From a checkpoint of a small transformer trained on Wikipedia: rotary positions, 3533 steps.
Each number is 128 + 24 x the weight over its row's rms, rounded and kept within 0 to 255. Layers, rows and columns count from 0. The size above them is the row's rms in percent of the matrix's.

# layer 5 MLP down (transposed), 512x192, rms 0.175, rows 490-495, columns 0-191
size [104  96  90 107  99 110]
[[114 147 202 141 161 104  74 150 151 130 110 147 134 143 127 126 113 137 101 164 180 162 105 105 126 162  99 149 120 117 110 117 127 140 145 126 155 160 118  99 139 133 101 115 113 146 128 104 143 127 112 143 135 167 134 105 164 146  96 133 134 132 152 140 139  86 150  99 108 146 123 151 143 126 118 153 131 116 120  66 125 116 131  98 109 110 159 117 140 116 119 139 138 119 131 112 161 109 102 101 100 121 124  98 113 129 119 151 166 165 103  96 133 109  85 154 120 149 109  72 155  98 199 157 122 106 126 127 158 101 107 135 133 157 109 104 125 128 111 133 113 114 122 116 155 129  89 131 178 136 107 118 137 108 145 120  77 128  54 135 156 141  88 117 125  97 156 116 130 140 177 121 135 112  99 107  89 129 143  98 166 120  97 137 105 107 144  87 158 118 101 123]
 [120 124 116 134 154 170 145  94 120 111 124 109 106 151 147 160 130 131 139 148 151 117 137 166 166 108 136 143  80 120 111 138 114 127 128 129  89 146 125 115 171 110 153 128 101 140 129  64 124 132 139 156 147 142 144 152 149 120 137 118 101 120 124 122 101 133 129 107 139  79 144 119 106 121 123 137 147 173 151  96 167 102 128 159 125 143 161 143 121  72 136 114 120 114 126 128 134 154 108  74 121 158 121 170 155 128  94 147  90 111 145 100 149 142 116  68 159 171 161 107 153 153 124 112 128  87 142 171 132 152 140 126 121 152 144  97 145  87 140 139 183 126 155 135 136  88 103 143 138  86 158 170 104 125 103 112 123 200 131 142 148 122 143 130  98 140 151 119 117 168  90 150 157 109 182 156 109 135 133 124  96 131 154 147 149 138 158 130 105 119 135 162]
 [119 153 140 126 155 126 127 137 142 104 100  82  94 127 113  94 130 115  94 165 100 160 123 137 148 147 110 116 117 138 119 159 125 118 121 127 126 111 171 115 138 181 118  99 102 121 120 153 109 116 139 149 144  81 143 112  98 128 150 189 114 121 128 154 178  91 185 111 129 139 107 115 128 104 117 133 128 132 137 136 163 150 124 102 119  97 152 108 164 122 111 137 160 171 105 134 120 127 107 151 131 137 159 124 165 157 133 168 113  78 179 132 122 116 154 138 160 170 103 117 121 157 176 131 179 137 112 108 103 133 130  79 132 170 170 155 134 124 103 110  95 119 123  99 106 137 117 117  92 133  75 130 144 127 129 148 140 190  99 110 171 141 108 117  95 164 119 128 147 108 107 135 104 128 106 148 129 118 149 136 156 140 175 120 134 157  82 164 138 143 129 136]
 [152 141 167 134 126 154  86 142 110 139 110 126 144 127 126  97 129 155 123 148 121 101 105 136 137 105 170 113 112 134  83 146  78 127 129 133 126 118 114 120 125 150 144 184 100 118 106 145 125 146 168 126 126 157 124 120 110 133 105 148 137 165 140 125 122  95 120 109  91 133 107 137 168 145 134 128 105 154 154 112  99 127 126  66 116 105 156 128 127 109 138 150  97 177  86 119 125 115 168 112 140 165  97 147 173 119 110 129 104 108 147 153 112 172 150 126 135 134 136 111 144 108 149 118 143 130 122 137 102 138 134 115 118 138  85 123  93 128 104  93 111 139 132 110 116 137  94  86 139  99 132 168 138 142  75 107  77 134  70 128 159 164  89 154 106  56 114 131 113 180 133 155  99 137 125 103 106 155 156  71 129  98 117 134 159 144 129 108 131  93 120  99]
 [147 129 168 107 136 125 131 150 146 102 131 136 144 173 125 141 121 150 106 149 103 158 130 148 115 121 143 171 111 172 142 100 146 154 112 143 130 109 111 121 167 128 109  86 122 154  94 147 150 110 144 133 167 102 125 129 147 101 121 116 134 122  90 141 153 173 162 119 140 113 138  99  61 184  92 167 121 137 139 111 137 125 107 153 137 114 112 124 104 161 111 133 127  84 116 163 123 115 147 115 164  81 125 138  83 151 122 132 119 100 148 182 170 159 144 113 141 113  70 128 134 119 120 130 123 166 142  75  91 116  91 108 154 141  67  76 108 127 132 112 107 129 121 134  92 124  83 112 115 118 147 166 120 105 139 131 114 118 117 116 137 122 146 120 124  99 148 116  85 126 128 116 118 149 133 147 175 122 135 144 122 173 114 141 104 146  85 137 117 186 130 148]
 [139 166 129 135 100 116 142 144 155 119 168 101 117  93  91  96 146 146 109 127 138 132 125 129 107 130 142 147 141 151 103 139 125 153  83 145 114 168 135 109 103 154 130 110 132 137 136 125 112 139 126 151 115 105 104 112  85 130  93 141 156 141 123  91 148 162 123 139 141 146  96 112 150  73 114 157 121 129 123 146 120 147 147 137 138  12 115 139 128 175 147  90 118 127 135 143 137 113 131 130  99 114 140 121 168 136 110 131 128 117 130 115 120 126  98 103 133 133 155 153 159 148 126 127 132 108  92 117  97 122 112 127 102 118 138  89 174 168 102 117 147  86 115 153 139 160 155 137 130 158 128 117 145 113 105 132 170 134  80 131 143 156 158 196 164  74 141 130 144 105 114  95 141  76  94 116 121 121  78 129 118 126 144 130 109  83 103  85 137 149 126 133]]
# layer 5 MLP gate, 512x192, rms 0.181, rows 491-496, columns 0-191
size [ 99  91  99 113 100  93]
[[121 109  77 138 121 172 117 120 121 141 111 117 140 122 129 162 144  97 158 150 134 125 108 116 129 101  89  57 116  95 117 120 112 159 150 140 116 124  99 120 141 122 146 100 135 119 130 100 140 116 100 114 178 125 164 160 113 116 130  88  96 116 117 133 157 148 137 125 144 136 125 125 144 169 119 131 156 135 129 121 131 109 122 128 143 119 143 148 140 126  73 150 165 155 131 140 124 144 160 147 112 156 128 131 129 116  79 143  95  99 141 135 131 168 120 124 119 124 174 114 141 133 146  69 107 171 103 117 111 127 162 157  93 151 145 205 110  95 125 186 112 109 174 122 123  80 102 141 127 120  90 169 133 109  61 140 108 150 133 136 129 165 138 121 134 175 114 111 139 155 131 143 124 158 133  82 100 171 145 110 144  95 117 151 123 134 130 131  81 130 123 113]
 [137 149 128 142 130 136 123 156  70 111 106 173 102  72  62 128 125 136 139 133 108 142 188 130 142 109 153 138 156 134 110 133 102 130 160 115 136  98 106 121 120 148 122 117  96 109 147 124 152 166 128 135 142 129 104 105 142 161 122 160 131 146 169 125 153 104 116 128  95  99 131  89 108  84 119 139 114 129 123  67  96 111 156 115 113 116 103 116 170 128 120 125 157  92  95 152 128 104 173 120 168 129 123 183 116 117 107 107 118 113 127 100 142 129 141 126 109 128 151 136 104 115 105 158 152  89  95 105 136  89  93 138 117  69 104 131 121 152 131  96 145 101 121 124 114 112 117  98 105 136 164 129 112 108 148  96 144 112 164 102  79 104 126 144 160 126 132 113 142 135  96 144 137 127 140 172 149 154  92 111 126 123 113 173 163 106  96 107 162  89 109 127]
 [109 116 154  46  69 116 123 145 101 133 126 125 108  95 129 144 142 147 157 120 178 144 110 131 152 116 146  89  99 156 144 146 178 144 125 101 128 146  85 158 134 117 115 146 142 115 150 137 152 129 121 145 142 176 126 139 144  89 144 142 148 153 104 137 129 124 161 137 130 115 105  92  86 107 119  76  98 107 127 104  60 130 150 110  99 176 139 149  98 162 142 160 185 119 165 144 129  97 136 165 149 184 142 143 117  83 112 135 148 110 137 130 112  95 159 131 108 118 131  79 139 115 140 139 137 133 124 137 139 115 171 167 108 157 120 174  91 137 118  96 152 155 127 128 149 136 122 173 154 106 162 131 134 104 114 120 148 142 146 130 125 159 148 102 130 123 113 115  92 129 126 111 113 122 132 141 107 127 138 126 140 108 110 112  94 101 149  96 111 100 139 122]
 [106 103 123 124 133 158 127 133 135 183 130 144 142 141 139 158 139 137 110 148 108 115 144 138 141  89 157 109  90 127 141 116 125 149 144 154  98 128 117  58 151  88 118 122 108 129 100 154 104 108 132  92 123 114 136 123 141 129 161 144 134  94 118 156 135  61 110 141 149 141 125 137 133 147 113 105 125 103 122 131 122 125 162 161  52 140 102 129 126  72 145 138 132 132 123 145 169 147 105 123 178 144 157  80 118 160 140 132 126 101 154  97 134 155  92 141 120  90 143 120 117 156  96 126 129 127 160 155 146 126 163 122 145 126 123 127 157 116  82 137 112 168 139 114 120 113 175 111  75 137 142  93 142 135 130 121  94 121 138 122 157 109 151 129 120 141 146 138 158 106 130 151 145 168  64  98 110 128 152 133 101 136 122 143 157 116 119 154  39 111 107 121]
 [133 116 128 135 153 148 126 157 148  86 108 107 121 159 121 104 139 109 157 141 130 171 142 111 114 134 119 142 130 118 136  90 145 125 118 139 119 135  95 146 139 129 142  94 108 163 142 166 132 132 120 129  89 146 105 136  98 127 160 135 109  62 110 139 119 123 120 122 104 175 185 104 156  83 139 113 125 131 101 170 113 155 121 154 143 170 109 111 177  93 128 102 107 121 106 100 167 137  89  78 134 136 103 134 153  81 152 157 153 137 160 160 122  93  91 127  87 109 144 148  88 131 115 118 115 114  88 156 162 127 107 140 137 136 151 123 162 135 166 109 153  97 132 107 161 170 143 157 133 107  98 124 101 137 121 151 115  67 151 176 135 148 152 120 142 141  96 157 116 148 132 135 110 156 163 124 121 165 103 127 114 144 117 115  94 158 152  98 135 100 134 107]
 [169  55 128 153 168 143 144  92 109 177 161 163 149 121 127  97 118 145 136 142 128 101 156 138 152 133 163 162 123 105 138 142 165 135 124 144 148 100  26 160 107 132 152 129 130 112 104 137 165 106 103 128  89 117 130 132  99 106 154 119 115 129 104 161 135 109 156 114 135 134 113  95 106 168 119 110 133 148 106 146 130 184 139 114 129 144 135 112 133 125 123 119 115 108 125 119 147 124 100  96 116 126 136 143 141 111 165 171 120 137 134 102 130 123 106 106 162 122 122 151 122 141 158 128 142 114 170 122 150 117 137 120 100  82 147 147 143 127 111 139 164 166 157 144 109 118 137 109 108 153 119 128 155 108 151 120 145 132 136 161 153 119 122 172 136 158 132 116 163  90 139  81 144 150 153  86 131 130 105 106 131 121 137 158 148 133 115 120 113 126  51 183]]
# layer 5 MLP up, 512x192, rms 0.185, rows 491-495, columns 0-191
size [ 96 100 107  98 107]
[[ 92 126 145 131 171 151 118 153 132 104 117 169 118 159 140 130 105 120  88 142 158 148 129 137 132 125  98 134 121 123 106 135 133  99 131 120 107 111  99 135 109 127 128  85 121 134 163 127 135 117 130 143 162 164 118 129 140  84 106  44 123  97  93 106 137 126 103 138 103 144 153 148 127 132 169  95 164 112 122 113  89 157 119 139  88  94 139 141 129 115 159 146 161 163 119 107 129 139 109 152 118 126 152 125 154 127 116  92 107 161 149 123 131 118 127  97 135 139 152 114 143 172 124 112 124  97 130 135 131 142 139 143 136 108 116 134 116 127 158 195 135 104 161 165 190 153 124 120 169  83 124 105 152 174 106  70 131  99 116 113 113 107 121 136  78 139 131 190 106 133 186 115 109 100 159 109 129 122  83 139 136 145  87 114  94 106 132 119 145 122 129 115]
 [ 91 124 142  83 149 120 124 119 111 134 102 123 135 117  82  83 131  97 158 147  98 126 117 183 146 143 120 144 125 111 146 150 145  98 122 111 150 184 127 185  81 142 149 121 127  67 118 116  86 126 166 126 121 125 134 146 137 131 145 142 111 137 141 103 156 134 118  77 174  90 150 122 137 166 108 138 135 165 125 149 140 120  96 191 106 141 109 113 167 116 151  99 119 116 115 123 158 164 163 138  78 108 126 143 119 148 150 178 123 107 144 140 145 119 124 136 140 192 142 126 130 121 163 128 148 139 115 113 116 123 126 124 123 130 105 204 150 102 111 126 138  86 118 148 133 114 112 130 139 118  93 103 106 161 138 153 147 121  96  98 136  90 132 144 130 129 107 131 152 155 140 130 133  91 129 152 138  97 121 131 128 135 129 148 113 190 136 125 119  72 102 134]
 [130  98 130 115 155 130 111 131 154 153 110 148 138 127 154 124 128 129 170 109 176 136  96 138 115 132 117 127  97 134 171 102 148 147  81  98 103 108 103 140 145 116  96 110 162 148  82 125 141 115 161 169 118 115 116 115 134 141 154 126 127 122 121 133 141 130 130 154 161  93 136 104 101  76 113  92 143 119 135 168 105 129 109 106 113  88 131 125  91 101 126 126 108  94 118 135 124 113 106 118 145 194 112 156 142 146  73 148 149  98 128 115 136 126 156  97  91  99 179 112 184  92 144 108 109 103 125 130 119  96 120 123 127 136 152 104 137 162 128 140 113 133 168 119 113  96  68 140 132 149 144  92 133 138  99 145 146 156 164 149 163 109 173 123  70 100  87 148  84 131 164 139 133 137 156 150 147 156 142 125 150 121 132 133  90 108 132 101 133 158 152 116]
 [111 116 123 110 149 147 142 138 118 117 153  82 129 161 156 146 140 132 132 154 149 181 119 120 114  97 103 103 123 106 120 114 135 133 116 175 124 107 167 120 105 108 128 108 137 157 122 159  96 119  96  63 100 112 160 147 113 148 111 125 108 104 145  95 146 109  92 112 152 129 151 189 125 148 119 126 126 141 120 156 131 137 157 101  99 151 161  95 123 155  82 111 121  95 113 122 138 140 114 125 178 138 142 155 161 147  93 114 132 111 163 130 150 146 121 150 115 122  90 161 151  88 142 167 107 123 131  74 115 174 128 131 131 116 126  96 159 147 148 113 111 104 131  92 116  86 154 160 129 163 132 180 108 112 149 158 156 156 110 157 120 127 153 137 168 121 152 142 155 161 194 132 117 140  91 133 111  87 145 106 145 114 100 141 135 115 103 135 119 156 160 153]
 [101 114  98 112 103 121 137 146 140 136 161  86  91 122 112 101 163 100 146 161 138 159 143 132 153 138 104 127 161 141 120 120 133 149  95  84 108 130 176 108 122 143  98 121 126 197 100 137  83 178 124 133 135 113  94  65 111 133 138 120 164 109 122 126 137 148 109 121 110 172 157 116 117 134 159 138 135 107 122 145 126 161 109 159 151 196 122 145 156 141 141  94 105 121 110 101  90 147 104 134 142 101 143 163 177  95 122 143 159 114 158 130 114 173 160 151 149 122 168 131 130 134 122 102 118 107 134 133 130 129 125 116 142 134 150 127 154 113  84  98 142  95 133 164 207 138 179 125 125 131 115  68 118 139 108 109 154 106 110 158 144 117 140 116 139 137 139 130 106  95  98  93 102 122 124 156 107 110 121 132 130 101 111 133 130 109 145 126 143 132 108 148]]